Weights of a small transformer language model: 8 layers, width 256.
Each number is 500 + 40 x the weight over its row's rms, rounded and kept within 0 to 999. Layers, rows and columns count from 0. Numbers have three digits each. The size before them is the row's rms in percent of the matrix's.

# layer 5 MLP down (transposed), 1024x256, rms 0.0622, rows 760-866, columns 192-255
098:513489391499557419477569389486541489483588494544506495446500516584454416524515506539490494519496462484575494552461544533504530481448480514464435446524509477496463484472489425446545554517507462
100:487475496458478516523501520440491448442468569467495508508512509517501537506523514439503547590465472511443484487460469527524398459549469448559478505475481518516443541493490465498468514532547515
092:500535503464511490433479475487589474507514463503444512494474420458487517416420512460595542582535534445502500492488552519490479451594508469523498502484583540518510508499546536525518548475556537
101:483560507511505455468451448486509452574508492453479453515453423568469523491516468480524459481492532455482524513482509507477582471489445464531486553447505517466568500533484512492506471538571516
077:448462569505479530531534448473540489486549501525508447521498458453511527447499524474538443533533521486458503560541542511515546497502454474413466420480524544469494576541491507488492518511428489
114:476452518488485530511599522470490454529493473527480582488518619525544469525427543503543551458452516452516508472495569543502505502527554454498500523485470583432515496426520541510479431424459466
099:546498557544549502528490508595480480441514498419510543500512507452516503457497479478521508527532446556498474508576414483524519496476495559494520535529526550508532555451502529540490500458457416
111:548522456500481551469515484507535478530456463530537416413515440470505475482521511500484476549551545459513491432445473577489457544534550472452446460553453557480524503556524469459494481551567512
101:596527504533508501493500512501460496491500558560500482504506526468613497480548502506498553490452507470518501502542595534534455453487548476427482511508500524408483537503501557412496512493454463
097:504582560535584534490495512544412524499487557465507535475492502549490464480500508491461528526496477477461528525552477499460515515551468534520472512543411544503519531451473446512444533526490497
105:533538478518523466510491554435508484558550513540530488502484611557469503482513508541525467467447486484572534485496527437574459462513480473479541586519483416511468454526482539442526520505564531
101:437510396491537425473504517520530472505528537468447546495463441510403497491480493509550579553507508446501503464472515471474504544470477482501545502571532488537485519500437512502476542520499474
109:562535415453496513429586520542452540396498540523504495466513463490429484496527520486456532512587498495467517487521534491455541510519527468583475511445473594457461546452568444509478483437542541
090:516530528519492484579487545562506504577512452512435528485491548511528472479498509471519449499519515550487507586505473455435476473473481512484509549492448383511533466479559542474508497502512536
114:488378441556481441535444537417548530482479419463481516522567470525476462440524488451512496537417462493476507499475452512563468561509478586541474416542520535541505563532515438532509481507483501
103:486524377488433472477514501505467506564496482511463540470524506464520472516497469596466486473532566526492564535500544544520483479469423455571500506466454504508419518510499538486526527467481476
097:435494557534426600512517457524495530460535462475473496431486504498423496509527503503437527484544563454489465541557532557545427482477443543477482519486489493520500483497455456480558463452506527
095:475436534516493417454498510499512426520499524455446471484568444540398495423503500435486581493472414471547504511530519473574519512539496513492517501545512414532539490535508527429517528485545497
094:519524537446480520587458463548491482526451475457543481514452551485523539511506463522455478551469526487546518500437486464464567466483512518577474481463516556482549609469526485473482481536490542
104:539485526546507540441489502479418490485502540460518442560485465516519508463525508506516453529438522503504468582471583499390553503530486488546540475524488482469490529553488384494521503450496531
088:397504442493509490525545441508524491523537475493495546485460437490555465473518519529502590563454480464497501547520511460498526545496487466569532449404459486402537532573444503497491493544575517
128:495513444464487527473474471597507422588530452553524521505552556525524539502512510552477496469523477518534536538405565470507519480509526527440513531446443508482450549473457493491511474516502568
091:447476478497485461553577510395488454490499476463470443455521462491526475434481506459554481541498566416483499535495508423455579471500493480560476471483496551543501437480564524500491497495561471
094:473502501480465523471478564524492514511496552515517500430443475476482450605550456503493564470499477452524506571474463507545501518452456467466480490444501545421502481505513585508524545532504497
107:540509581464527502530536541515541503573499479513418522496537439554464430532535541475555483466524513478506442522478541502489531518529526488491499534476466557495497431396461531551528473470483489
094:492506534524565519491552482417553525558548551489532480487424516526500548515519529461495496489542491466518438521525522482451504504517460483527536438527523489469471483557471523425583484448520464
088:550418519485509517496567459438493496482528560536495505454541516541473494530488482549524505502488477542528506529551460515491496463547499467487462507524426522567550485529482479574430470443463518
105:529439548515482509494525469437467483548528416475534512449497533474539538517537534489495476538534409474501464432476519488497499448429521489489421507532500527508615505492536494527495471523514569
123:523514576523490572444535473525542526465528495447489540429513457432463593511440428506524493560491508496473538463503552407467488507457510531498477563485522475509468527512501519558488520522514509
089:517458525538459444476552433516543531520483554520424485430555450540486536439495508539460515494440457496484563499488482456552598481535542487512546471479470458497436542503469410496523515503524525
100:511554619540486567572491547476514545530506499511486490526458444479555499442564450455471384491471458485456576495492533535532424421478460512526472529570522575505457560444537433534533516491477526
141:508493513489452476483526467509549510550469458482508527504455550492479523555486415502462497468542552532457446483514486460471501523473493519439528577542554463529555534468540453484474541462500548
085:514566657499486568484499465515450408521568458545482466487510529426516565481531544474517419487522572532560561518501520490474512432469513475462445488520529555503540487461515478486507550526550511
109:542456520563439514462413537569489536438558508511485509438509455561454548513525398414532479488599585485477455505530441547467466461455471499511503492504528538511560526407516506477488546529449523
091:489429493460526557470539504581527451558528576578511542489558516429452453547577467545520479458542510436500534496449511464503578534521583496498476451480512519425498501467446510526472512578533548
099:431548525545496536542442504503497490553561494534524469536443568446540538481488548485474514494482424478502510544474518499462373592541482576534520443416461531487548517488502574510542537513528520
091:468458535514446461520506484444491534448417532439495525533555456463488531420493492522492526540421433560496461538573558486482545456462442485486488485455513485571487507532528471492505491434528477
113:454488451464547439480512593506543514474448546477519528512472542469457422500418498523540505464511463550496466510455461520514473498538539533485471487527513440511543476443565531564497486464512523
099:532489451503509479471468507548497523522549564498545483513494465558474452450467445497531478517387514573508546480495481515513515531485549522483474493501491494536521478572519437497483512521472428
087:542506661491460513509435527503519517500459469490506507526470447521490468475512565487487420442547476453498488558521450446480507466538502487550476518502555579490507540577465557519457511526538587
096:504503491509517482472529565447478502519521466535517546531506454474508440462491453510510471486534427495501535443539470542511508456564533489576476539462467555554437523444565483416506496503517520
099:499497543490541454500480421479532484505518473486519527566539465522464532498543594539507380453499491475495496532487564509508486503458444541492522451563505512522536561519509508521436503495516494
106:511469489536528522418465510542506550464514441487494544508446486510502483506463458566564464444530573485448464480533411542477463463523429555542528521473491515522529485494516468520546510412488478
089:543506517505530453463473530488429443550484437450492434557444505396494440444468467489507551447569546573518579493531451513501535477551444500469502489506564512423450502515487416504490523473553513
096:496520494430556517469501539510510492529539510514418503556533459506505544513509518430538539569384528518510545475427545475521531494533456464464457482488434429454441521549498507450514539517535485
092:462515581489481473502504505510488536457506517462466492599468568499513478456495504494499511523545533453493501552579462492409520498567539495457524490575585577493439479433486613524442504505468477
092:475464522427487508551522546461468572476570598480513511472432487452490556452492503495438511475570493463513564436465538519574466608496492522528451488490472540502477566476530458477464477515508518
110:491561539535466466525411506531559517578494453483569529499448484466525475462439434393408513523497444532519491458527547528516508435496457552440483510499537525470533548447512526501544518466513496
088:483371507453439442528464499542491506482506561553536583455476490484453454526507457472579488426532523478473559536490535442455510497521554454507590473506440510499509560486515532492491464435481566
103:540523436480521519469512494489565584436536503525450543454485414458491491472435507485539532425504459533492480544463515452522532463486522436492535519550527468449497477505434502472488501518527509
095:494521442475470506508435537508599471545488465504580458568542480495488522459498512535468539486523496519480460458487524481498647514521447547515386547511538542457489495432578528468515418552528490
108:527502487455544522552552500522571568434486411523553547503476510505499496533506494440533476472524476499463512483541482569475491525492483463563480550506480508402543356428544545527489499491479543
085:427566529447522500507546544454469505467551519521545521506528506515447452489443476488459483501527502429415490519506552432544489487475457458579498505547528560527511494485512550512608504472482458
091:601488410550522489456504483571485464542451554504446548534571436429467546457444530517517509524569569416458506495517495474434578420476516479536487533524527514460538489601524473473496509551481435
081:483445537470546425583528592503461527460462454474493521514569477444581528483483495507442491407544442525520550539493503520509548451450486538508514505462514498430485433478500526439498487518530489
102:516529499488488501449481520497514507508480478479554426481487544386483497479517490501504477437517484455545556547452498521499439503453493539526578538463502547496460459475463470479490491508572541
097:558501521452517560509537482464489461485506547590541560531545459532514570540490531426510479525494483530508469519476479435503533524442530396460511517458518548577526429487467469460449531482455561
091:477504477512513425471499556535530527529516506454427481549529624527553481483557508485445458400461454539548486488458473503561540538547568435485509515487537464475514510511485609456472494487519482
105:494477563504518513527478490553493511530520532536512512509491538499537518517504531512541433521495499462512498471465472497443472485529502420459470478482505468563482561525436503455533490467436514
101:520445633571482562536478429554546475470476464537575602483545500537511502476465497488466514448530484475440465494456484468501435481487523571542483536518471494503534407463512514533562498532483514
085:529493473511447484585451401542506519490554514457518540557485529485513490505509506441484479470504535502479505536438510517488528499483532539490573496519466519556483480468490566498462524436547512
108:452568458527534485505541513514460453474600431529472519549504416486525457538425547488486541455484507466407503540467431505513505590442521536527447455527451540459479480507484538498426492455503485
105:493516574464452523513512475531543468457492545434496541468594481452484479552463505556502511488507464477468491539517464479499436507445564501544481569542467528448513471415502535500429477476499463
097:449512505570544512511492460452476450524570482512565470435460484504477502478510495452474517490534469528439490535549534520528468511531528543546479579532456456499538448498560529506436470507489519
107:563509533467497456481511548466492531445492476568570476487505515456486551547537520559469511587522388508460525462491538497501489512560479485480539550567482465510511547589546503545518490492531548
118:462553419527488419465537457540483464456546483486488528462478544518512503530601511485517478439534512514512488472449522504549541489457409436560484553494459488524512531578521452493467515581501500
091:488481426502441559466469488502437576438531450462530504496487447490537526554509494526540475478498553481516549503463507539482445471480553553588501591536443480559454499447507507431531480491500541
102:548504456516472563508512569461496501453474426472517500531418503407516440572571515526467417505529473518513513485514499507510557428493553505527595539548507513415426552545565511502435510474425503
099:495447463513484533494564514516475457503538485550479535517591490464549531541523410551507458484515552567438534544433521443441449470465516510499599530526539533548419379531501515497505499474504453
101:479544534476455468550441559486535552588487464515481489493561422444586481446495514524496517514474458453508470448439405480509478481516522436575492526449472525448468489557497520449497568511506496
088:495537615479528526504408560503561525469397505528537522485500478513584525491440572551576438583486504501547520534481579489562498460516501533555557490560532503519494429505464523496562508562502510
108:460463485416501527577541525503481501572492440508535507441452514529570446521510593517494550426504512472495521554433523429458445527455474483510536524510467507520548452464555538472541470528521506
090:462472478528511416509440500480521582553521500488458518522502478522568555508491591453590475538428451537521559501485464473503533514476527403505477521493472515515492589470526579518554524466517534
096:516521546492425460518524494524530548477467456471474490477422520470523475543548505531525506525535533488484524595527430482530550534504535465515481405443493484449553532504472543491513469453501467
107:480502468503464518496466548460527525482412391536443506538398479481473467526530512536501511500466505539453524491493567460488582423524481542526531490454462468494477513549437485516459541530540547
092:498501569490428530520474487568412515493433495485429487466500459501490605610571520510585432509561463506509553547511479491438500514474496507475512494493478467463492449506497505447494523577497450
114:425578590488483454552528459482439496574518424488492522436498539504508571500563500483460475520505527439456504408486451523513513481515518476471512573454478554476489460450538560458505494477530532
102:537559485478526488500470527454600474490462521494422493534443528486478544471545514413533527491517534547502461516474490455494578449548407503557471495547523462432544493517511463538532531468463436
096:492533480525520512459521532545491514435427488466537501445484531549507474566530520464499428525586475421482478564520568519507460585526472464465479496439453507547528461464537530530511452576550481
100:539472443511554466457473527460545526582530551521471450558498507474443572528519441477551550522551477451524425488471461504477413501466532512478502507513545497521495509552533551516519483503479481
095:428499551481456468441534466524512505518539578428502494584564414545476500484490519493544493447429515459488522475489456570461476534524487498552547464518524523446518496486518466486495545602548497
111:546455503521533517501568513529390573608526507510430473560459498473564505525544527437496452477539534549512516472465490536560515468493528456438530495458535506482490474516478509531459513471456493
130:490603486466483447517464513499468431537487443523461497533530523532498474504476465464534488492523465523495544575494526531411567481533538494486468407473513572496409494537488462504502548462526508
105:450485438510496462483495494545528468477563484397493523491508476542505504454461496530523500486482567509501503524537450511549391537484512554476485445426479467558594529504502507543489523508515545
107:497550490507518518522534537545450482453524510445474493488506439449591486494490515465511531492571556464523517472503539580501480411524528471501468513484580463496511497476516476451465533543459494
097:529449567390487510424531531513515527497498479444530456514562504498428526508470493551509490509445505484511554478548507490507524509399482533391469453486553440488520531432525484469466563495503474
096:443525586472448395475486477498487490575502478512519495478402422483483518502516582524552540508590570510480485564518484434543499516512486466515554535490494480436527487480492511540528548412481546
096:438516434550511507502480491519462455503545487474436441501498535561504402442545509536531452484470473518527474489577534482520408525453490530438515460480431457508500492524540548523487465485424511
104:553502486490450466515454547494492535449476529438513485457514516496469533516479484546460525482564478491539515489425499460589485461472451549461428524518493491547451531493512531432453520494519535
108:573411431461476467477581489548516486533513499521422530600526477537512489552522552556568527449531550544477452557507498442497545523503532452529512509541492606483496459491471523550475567487433531
094:456547525519476448555570540511428520596519454492493504514435478535489496456512477470519484511548488448553479513467512599517520433489512439451465456494433471448494540456458529513505508531463463
104:474525517532540489545456553523504523493437493553441526535489502538460534506492452412513503405540466544572535535471462484497423517511499600498584422545447497538560408522504486462499470488565516
098:471463471477515554425525475509531494383467467483508411494525504435453522461486563538467462455480525444481422550499450504559484526549424520491540486504559544459499501513454496507569517510570503
084:518489470528527566499467489486512363495567529513458513425533467569519490523563519553535522527412497414514502502504519556515527472502492520435484542486502411570484517535528478509482472503536427
105:549499554471473408490520521475489547405433419456466518487495540436498476500496502463549432436531443525507527536517491460514510549483505484484567522470521523412434461463445511511563465468539463
095:509463673500485551494547486463460560471487490462411491451471443544477545484440515447511489516493525488514463459480490491493490454530438458464536497490534474485579428573467435521459552480456446
088:520529428591492478468519482509498458452426523562572466500495411563461423378517513500511490568465560511480508555487506517512425505488479499563554497528453537526540416460523497531537494495510600
098:476521432543487523469480501502538489506416498479521557518491490424508449514468466495523547535409446440558437495525437447492545436540531489484497527532526428499526535505502514465491522449477483
095:465520510516497551468520509525531505534449465412516484490521460524541400455444479492489478495459516513486509551535501519514523436519560490517444485570514467515478428483530571498483487518550499
107:517531427576553443493490475502557492560455425414489507569525471443511530496497501471494495467554549557497483411450510472496441535522513396476486449451482469428473527552529529419522542550458548
118:514473493574517462415502518538450508494477465525526458585440510508569559434524494517567498480519525503493423500536476514483474496515404501501482517538552560474465578529485528519554586511424481
100:508422502500468561482393494542550534442530536533518457490468508474537541458533542525483591503483475581443473559530529484518478531463481487506509520461528534533455383560501476414482532511543521
100:527432580449440518485508491474503526531511505463539546525515464501519470565494527486469510502537447491425588525389523426486545421497470535491453491502548542486533499485545505466481500498512550
090:480480409525548470535469485545492524460447546435496553537431452455503565531518477591454487527460550516507555483515469440569451481559549548546530583523532526480496454506450484495589541472519436
098:501493519489472498517517552511500513498564494511503491429555515437565510520469526516491436549473576512498470472447474420535510483432480442509553567472525492509578428521488556505556456526470424
103:543419527595449485565442541562500500473540505498503516515458499475450421494513499527484483487454535490445528536533501510488597462533467472527446498466471412486481480497566534510498520463486563
103:474493506468544473514508488485532563543489517437537495524559563507500570431536489454552505434535426510504517492487525510481483509474460496422584484524452462459542485504462502484598490540478549
# layer 5 MLP up, 1024x256, rms 0.118, rows 761-867, columns 192-255
099:437547478469490543471453457516525524511462498496522512505567495430414499519505459442525515421490419456529485482487489538503583510544452494533476432504481455496411525479539445485490521576437522
096:453436503496539551449580567550457483468558472594540555415535572501621458530463505502482547501496456483510530451468479522560464506542452539506474509539499496472553541498447498477471506475452532
103:504537521498531495501444481506540520476545452480527465495477569571505456542498482476496482556502506490441515485529456489502455502498490486519448479460538437520480448504502453523510498508480537
086:525457459563511491485537460483469483521498526491478527412535495548507513548509499514449553573488380538480407393454503408501501547488532501505467496494384508517559594516479466506504519460500553
103:406435501479531465460463486410483493544415408476453356480484485474510540478532520566449531476514550484450558460478542588481535485480501542456493520513435437542481438519465541402504510532445556
096:443550475449493466484469471539532473512471431550487474500531455486513536474538504480460534412484497506498440599455567553508503495579495551455510514493452510514478454480486523519585517502521555
106:519466534477515545495457529502467458501538501522492497512497508537457444512497525502444491493550495608513605458468555503545472480480448511543555614515507437464403523466491502521489548513450469
100:505485473459539522571476478499511463442473527476537523485499483508518475528470637443513504479612500554555497432453437526452456576525501482501564550564492506536454491504439478560451482478495555
101:482433420544533490488464430528532483498459452488457580549528540476507470402465458547517540485473477529533486490571451505490482501545507536535486495496518517569545528489489524536492476490505568
096:408408497529477533475486477510498453479495492532429492506503495492535462524499484448533474501494531377455478445513456555498475523470451499493430540539450523543475486499515542481480501579466500
103:501541461451474457510448518515550469433452456467456488648483497410484531491611492507396501514448504546469436513464495547484528478451464497512532453530517458484512501547440515486541500521503517
111:472570457412546456430553482576456501441490513552469505481503496443470504491445464512474452518385482485576507452481525457490513532512510517407550459552498491487526597484479540433521467474516410
094:539522445422534455522520426507524548484489520535592478544508467379487450455520537448463488447524512469533501540598462482562512523505550554484491512508523504488461503510472478494525468511497459
110:557500543545470435534555453518482549542503498519517523451521540513523580434498442464438577513440486480472576481530440531511473588432434528540466511496523486560458556489485449490538494461501470
108:461515476544489449580506524489522536515487441577495468521537445485469488421498455504480432471454551532474492570553526442483473422492507506515519498469541510492488457530556516474512522567480532
099:623450500488474547530457479537534500504480472442505460428523514476501509446525491494427553566457538559519561514538541527450497520473469509433503505457528460557493497455449489471510556493531413
096:478518485470555478458510402519511479501497520517483433519418467513440543500536486527543522460517486494517510498441464468572497483478471531508511561444500459543493510418520453522511500422436527
094:515429491472502521458556545499444525520491610514422502503503460539510485422502552519474486511518439541489524488405486446488521545467519472519474440523510473517533559455525489528435550510514563
105:534528485474496517483491542441525510461515535528481464504457606548496500494534498495505535475498600434514451486474503472473503508511542508519483516475469432535479429520453575533533540595480542
093:443529465467558423545575465493510481514525530566484498553481514497481495524542479481454487431499486544411593537600491463450566498513548498498489433535514524485577496413545592465440499541545553
094:515557494439549519508528568431538498497558477524474479499463554504473519509513494451541561503468507454423532535501473567498448517488478527537481510505482508512524517538569464544435437451502548
094:444509491465422548436512518519435529432498511539535571524444463531516459463444457514535443499442517536533499511517469569546494495525500482496545468522504449499491410519490488524425456499452480
094:588512517506449515484574413495478517434502525466531486545526549499516559498488529486526495434559445451503514495530451535530553534536559450499504530487536505500485492456574468461488482489488491
113:444436485441519508502486461505520468542524486529516501511451489543508561485497486490572534439573453535491505535456577486483497457535554546498530481542496561505569477531473530405514526491476549
095:496524511433518407497481470483496527514479479535515491532534446570454501514520486479466416493520476499519502424571451376498459530517528479535528457497527601574425554534553491503504527555480521
095:525489516498527523491524554531509473564550515487518465509567485488462563480511570507470509438496394461485487508505452394510516503446515475519551476454501498473497472558521536535493504559504512
100:570484429521474540508464539533489522511503485550474450551520452561471447534507562527566496499520511491424512519527483532488545494530544499463542496511479478450413422482429540459514514411442508
125:532486484513574532570558494554400486468493419465479515447505493436548568506486417460477417480534464519559530467517461458485469566519508590522513521470470477569535634527469512465450502435506516
096:504412473439507478505466547483494476508550522563515487580505537402523540501430525425494562545612532519520472492519503537517444527548505515472435451502482452536510499462450458474499496512506485
098:522472462453502542461456562460542623432524443497494475511510498442488518548485514445509497477493467492524505546481472516590516494447504470533543518564447493450460505472538515465497541544540537
137:503503439510511504517517488540524435487442505505494508491541501417487529475465549506481473503480501488544483515538471490487574520499483564487523567535545436542502500560453499535415479486497460
081:473506526574538580591515527493514527406540510526420497488519530562437538556521482503480557511532458485524460475408451452528482509443554465497502506556488525499607500586529431520513484522504550
110:465492454513514470552540441504565485460513508474554513546361558488532542519474508512559541500459445485469474468500559490488483517555519521442514487426503471489503506528537569497543475494486461
089:550405447556461433521501562516492477497476596506558489499484501494481469433468525499467504519530559490502501481547493550506448504527451510522558481598549410459540488509502545525534426435479568
102:487519521495619543533520516521529542506457579488492468517482589497552482540546526453460420486464521484485495513506456527509503523484487557471565429518484517548553491520515517524466436531444560
086:503465547537460528522508477577453493464520543523567458521531563405472554539465446590507484526532480490439505433424532428544549556494481488490496511493476567447442461477476602551545478522480456
105:461484565471601465492503512479487544543531489481502497525482489534494514459478569501530415502480466542465532526454501469497482558538490586558508538414449462541565521467557431491470538477516456
097:443578445492502503481481486551511494541441451474441409531477490469495530508511518507512569561479455451505494497504526518456553430504519515485524518463520496462572487531465545547461468513506556
092:524517439576521448512469527483476530444491531555513506467547473447524423492524500483470512487577524543550480463554472508483424533557558486496477467452464447517495414506463546546532470408464451
100:495510475542445459484490527558454507461492504492567467487499542500497537480571500553432536432461514530504554478555482567523453453522438484477541477502487508592484506497473543549508473460474541
099:509466505508503522498428450491541532460503550539528510446483514508556389535465498609467508530526522462470487529478477601531456532447538547567539562429510514480516503575486478512526497514532486
104:479526462433474462541556496543491472479466575531476465497450526556468531458484479519543517535582513484481485468526522516483455504553586588502447524499466468478528505538481520502575529552471461
091:536436430576466525573427482503505476460453547492555556454567499539526463533502513475433554535472466533508483492526557504425495454532412548528527472521468513493563510504494493499494519562525506
097:454480467469453427492515530585481514549478518488449537523488534528559539458441482538466516464456540474517472508562541467521526523495426523484573524583438503549404440539542503458495460541530532
095:500565484579474481535487435460496484440541564551509526444517549487549486466519590554423427476522552487517454526461484518473498533461510507499560476502540465485497499531590465416475530494494504
099:494486493491507432529522506481542504498457478461470526479484510546479537532532547465480565494526488477470499578501471537544474510482512498539531461518535473569523514513571554472516486465505399
106:525502481581486434480487463481542483505505500534465522542471530519503493487578509550494492529522472485593516597618476477565493544511545516456515456517517467437439435566481499434472507572488525
096:526544481474487531499485461508510449523475490553555528457473455526564466581538432457476467513503529464508578500496444539516487518433504547451430421487460476538580432531511530484474525478473508
106:500480544519536508477543512466512544488445507487489492563552542508526524534488501491469520450458476523491543485446574501444438450468503577520457511531453543499425447527473521532473512542474508
099:524452496533480508587483525533523399556462484522454548469572537450523555552518535480524531525400517540505496446513451491481580497519519450519525468457488467490512508560530471562500531471544420
109:480544452460476457521464431516538497528524506530480463526528473430483478441539525508503512551446499493513475494492551466529498515589526554541508504520517539449494433506436534498556548525438499
092:499486478519502553419472400450453495454499582466485509480563457465542434459539498478482506576519551523611466490573512490524519495533543468484558547447488540460539501461518452505476487483442490
090:449462573481531484503534551490535524482554451489504516472423440559501535582470543550508503510488503519519526448581511479569546524552555537469513543457415535535488456414517511517448423429448474
081:507471482543549529450435483485527500484478498500457496528443451587455499506506458492477535586418490456442475497582466525470461524535519495486474529497505454527566463479530522577492499481473495
104:524424518480536492550524558526525529534521577480519561480473503469505499454472455423487510433533561445500529521473528474517466459568460456517578501533476516527472489473464524454476506508470503
102:507430533454506526491523509488469447492446415539541476531539440526596506494479511390559487490525513490433538553548536516494537548448527462478516533511462507539579464503437518470505503468498494
100:517475452481527587564473503540436445484551516491542530528490514502541611488477533474467511481500499448509535523556475480446472462475494499464467532522459572530574486449537555532479448491525530
100:529518528539551507581483510526467466486505485504514435444524542495486497483544480529464479508495480508485487446442576469470526503497499473464512568430446430504466425543477567511528464524462488
103:541536484462471424524486516480432516538479456481485453498444431523462508501504447500549490541478588534506551475509473485483506476493534519481481542508541532491542478457470510507475487480447412
095:481539543441498502526487482541506498441437535481526554487512552548448456512591496480518560424487536496556426565522523420481474462432499548480445458473488508489466473536435451496403521490525493
109:519462462508479449466507448564435427510504533476504484465477497518496515482456499494523445521424548537524516520472547467507550474423535523509536458512515472515543507561396525422506527420492471
106:486480467554476448539460503487480447487557460409501467466490496511493473495584554525512526498541513507504541468540440522476504490484525550403496469528534530481451476447515516485373468515453623
100:519441446486399470487430525484440494527522442547538484496494476464529433477504438494539542506430435547449588546460533527453536440506541465471483419523518487431493525515553533474532500467500483
101:523504453526516523464561488580433502561442542518437522480524487494503490499473504568548471490518469472509513468498542536535483430521500540467432520546454498482491539475482442397535423567527478
115:537487563510500448511467424523470519603558490511451495396464536414469490510428518546524476456566485541519462545530564587459530493547483487476463502559430475493524536514541523506527471536509558
091:465469559448390548499464491497525492445532521503519513495563500521560430498475525494546560419504430515536530432490456513514506479547530472518549475550512498532476540481469511505468557564595544
100:504473466510500524512519526517471564478606450525483450467482541527567608483506495541519573477532443464415447464540426521458509562524405522506463431549464467541433508444483435519501534468511453
100:453446513500516510483573489501420433550526475459482468473554507448519514526470445520488506509444570491452497488528459520459524499557543416464554560548434528522515557426431529539522476442488478
103:544467458492534518427457458472535443513543521496574449511419449526485462561546570531543589599556557487500482487544493488609497483561516487460558504490532461539513529511457488563464485435498513
093:496525505539481540533537461484471508495530512558489525540519504480498538540460439550457547513403582486514512465487480538487510500468474515509469518514497505474502438517506472558513408564567465
103:575450462544537503488475519418440519488485517533459444511465411496493465523489503445562494538498587452545492437552533545482457457513546503579526476476466491431470545501489470470455558461464463
092:559464499474524518534538491498459481505516435461506505472532516486472575519505538545425498524492522505551469471572488502520465526500450492488471545581458419502449539451482473532494496458481564
094:531496530581503529555421474533510492461500533502519484507458463512502574490483461490488468503579535498515520527485518446514493461526497521527499588533530500463590439525470515552542554442546506
108:539489460449548532533522479484484504479504500544535509555468499530503517502503493468437501559499562464520597509516459504510509440520426471468554439500533464442545526467450492504452493578493506
093:506554380487552433475580536558509529475512494535496508459503533502479463536490468515539447401476568454457497482470482467518529523501472504498557448499446533541445523461509549486503448550501546
107:410503460414523486496565522490468488428446431471504535512499448564523505390533466460500491496392472537543518474494488521501480487476532547457445505512497539465518512480521518529500518512483501
101:562500508538573587404542560465500566512513523536464472504484546535519491487485475481492504483409481530480561542496516469515501513458489520497395510510535466514484471529486479521501439487451453
101:492535543528526511466505437481462474578432536571473486466462552499526472448457454593436510446421507474486504488552577518455517539529554513520522489533488483441504490487517446480487509521489502
103:515504420500551588488507475503584489542468447489571487523505494535467551538440487545517473396538512561399415519450427543443417528483537552520510492552520536500552495511465442504508471468504445
094:463578503511492459490509466488475451467509533525518496466500469500412501501554486474578557526549483495506473485489502478505540567440558546424505502440468471538478456501577474528488494474514459
107:499465455523543528476460468491505510498512495474576432468486419494472465495467496536518447490440557479496470486430538549497524456507511536558538480474491494540472501476553513477433490613563483
119:530535569482503503544412475412504381579511486510473438424476514447479509519501503493516547521525442495500516528488460547407466486496492598498540492385470524563538482500501417537434570519536520
106:455485442509520565459473577473508535479435522549511496541514496458524473447496523496527540486493450473476556534545418434551489506459522512538502444469523544465473497565495468511518540505446430
103:558493482418474466540522435553424450491448483461452469546488487524585435522510500510517515470532548469406552484445486563484487557537488486504546534483529505440438444480466531515502492520567415
096:543553501433498516574559473511527563545462444463526527475485498484526520495494521555438532498411520582503483491539477546555505441501481446564574474413446527539520468429437566525505455549489377
099:517511469517493590570466486546524477433500548567472490450445503523456492507471484465514434487503506546564547501532510486470467518493476469510523453510481484574552491588487534473509531549501554
095:427496440526492555539468469530506441443491505484380584491507517488544474460498456530426551488534383517480522493482501460449453484537432489529488424580571548526529486551504529485539458543513492
108:489528522536538507532471450454586529473485546505540560479511457492517474541545547561509419518510472472487501510469517482386573563502501556507521494466518460486441493547416482443570507412527434
100:461430523520553518501515504505459497455433502521492489467507503509491571499465537532507500507458520530425444558583531499532549459524532523457570500482497522501510532547616484467499477508453491
094:493451486565542466498526530412508574515463570492508533551551478470511519511467591559503436505552563488384537483508440503515505580452551503527500499545446516444425492535556384537469505487469545
104:479527466427490465452476501588497489503467517563463493566473516507555472498507482526542523458494553491479519674505556479499552496482459471399531523494520465517479476527460486471467545527483546
106:444477546487424504522445601567514513482551507466565447455463515526503527481472504532522442482516504498466571501513595500534543522517550520518478522402498483493408538489459471498446489486518476
095:522453451545506495432526555525504481527532505501477457499483522587453516554488451529515485480489508486483419495476526494421522428531539456415429477480489476479492533561428482538521448562550486
102:506474439489484498471475532481506498519482560575446574462532496451501468482475524501510465401539535488470477506469480516536488483500440565458514484495540440520540532442426516496535501549511567
093:530482488442463510518503546528487529458434526561468469521473548514498504477450495446485512595532522481456552559537446515543460480557541461517496498512470455456489501505460457494546521476591477
096:488388472462533542476536573495558561516592517499530468501469496530518457501422460506503489440496594482430510496501439454477453473541476507529482453570543514538465587475458505500481463481517570
104:505495436445561507473451539542536494553534493473414486511522515507535458457515519562556497468548451548490505580468439522500554506494445504447474480516536470610530509493483562411434468478559479
100:554485481514448543541438498544556486579509531543466473521591525504537486518445505537489464558552550499527511489453416473468489490489611528544481537524491504494472531581449533526526530525518416
107:506493486517541477551496498457495386506504376500424478535485573524514550536511507458564489586567527498487491555492528430533448497535531536467484526502504558476470523447497490524499533510507450
108:558562502546474492517506517519474471552481517545455505485499479461491496500521492558506454527580519450515498513552554534479551523540486559436555488435537481494477549530504542462448522528473500
098:500534487491495467472515419546465468511513467493515528586520453452477457503477465475480509478532488525532538495481474550496512451454492521508461469433468541519534480461481540571466550507455516
098:462421482378492526456479517479486465434452543518500494463542526486511529469523444508478466475492461517534557483545523541460490514442418557520490504448541543482476429526433511491456491544531550
096:558442534497558449504498505456490481448552546520429499506531484508534439518532506517462505537456419474470494568476550469520543507516443540496501483490450514493523491579472456497562472466533463
105:522514455474479456523495479565482461474499454489501527504528518538507565468471439482520562501553475534462503509493412506457394541422421506464505495533469476487512524474495511566531456486503450
106:534446493526455507522455583532530513563535432517450472502485525497490480491395435512594479489515502463475438476458474524473526486512488498457402573463481446552468545500525537484473545532541429
114:474560513534572452464477480469534534481455439559573515515486495442496461481569409514510483436493488427482498487418430499624494545466538471441521490452519578475578477509506555475560573417532460
101:550471401572453498485585490475571495508531502526460535555489531557535473470507523587499556430493502484511480525516478529481490514557470472499478470476474480558485441479459519513544497529533503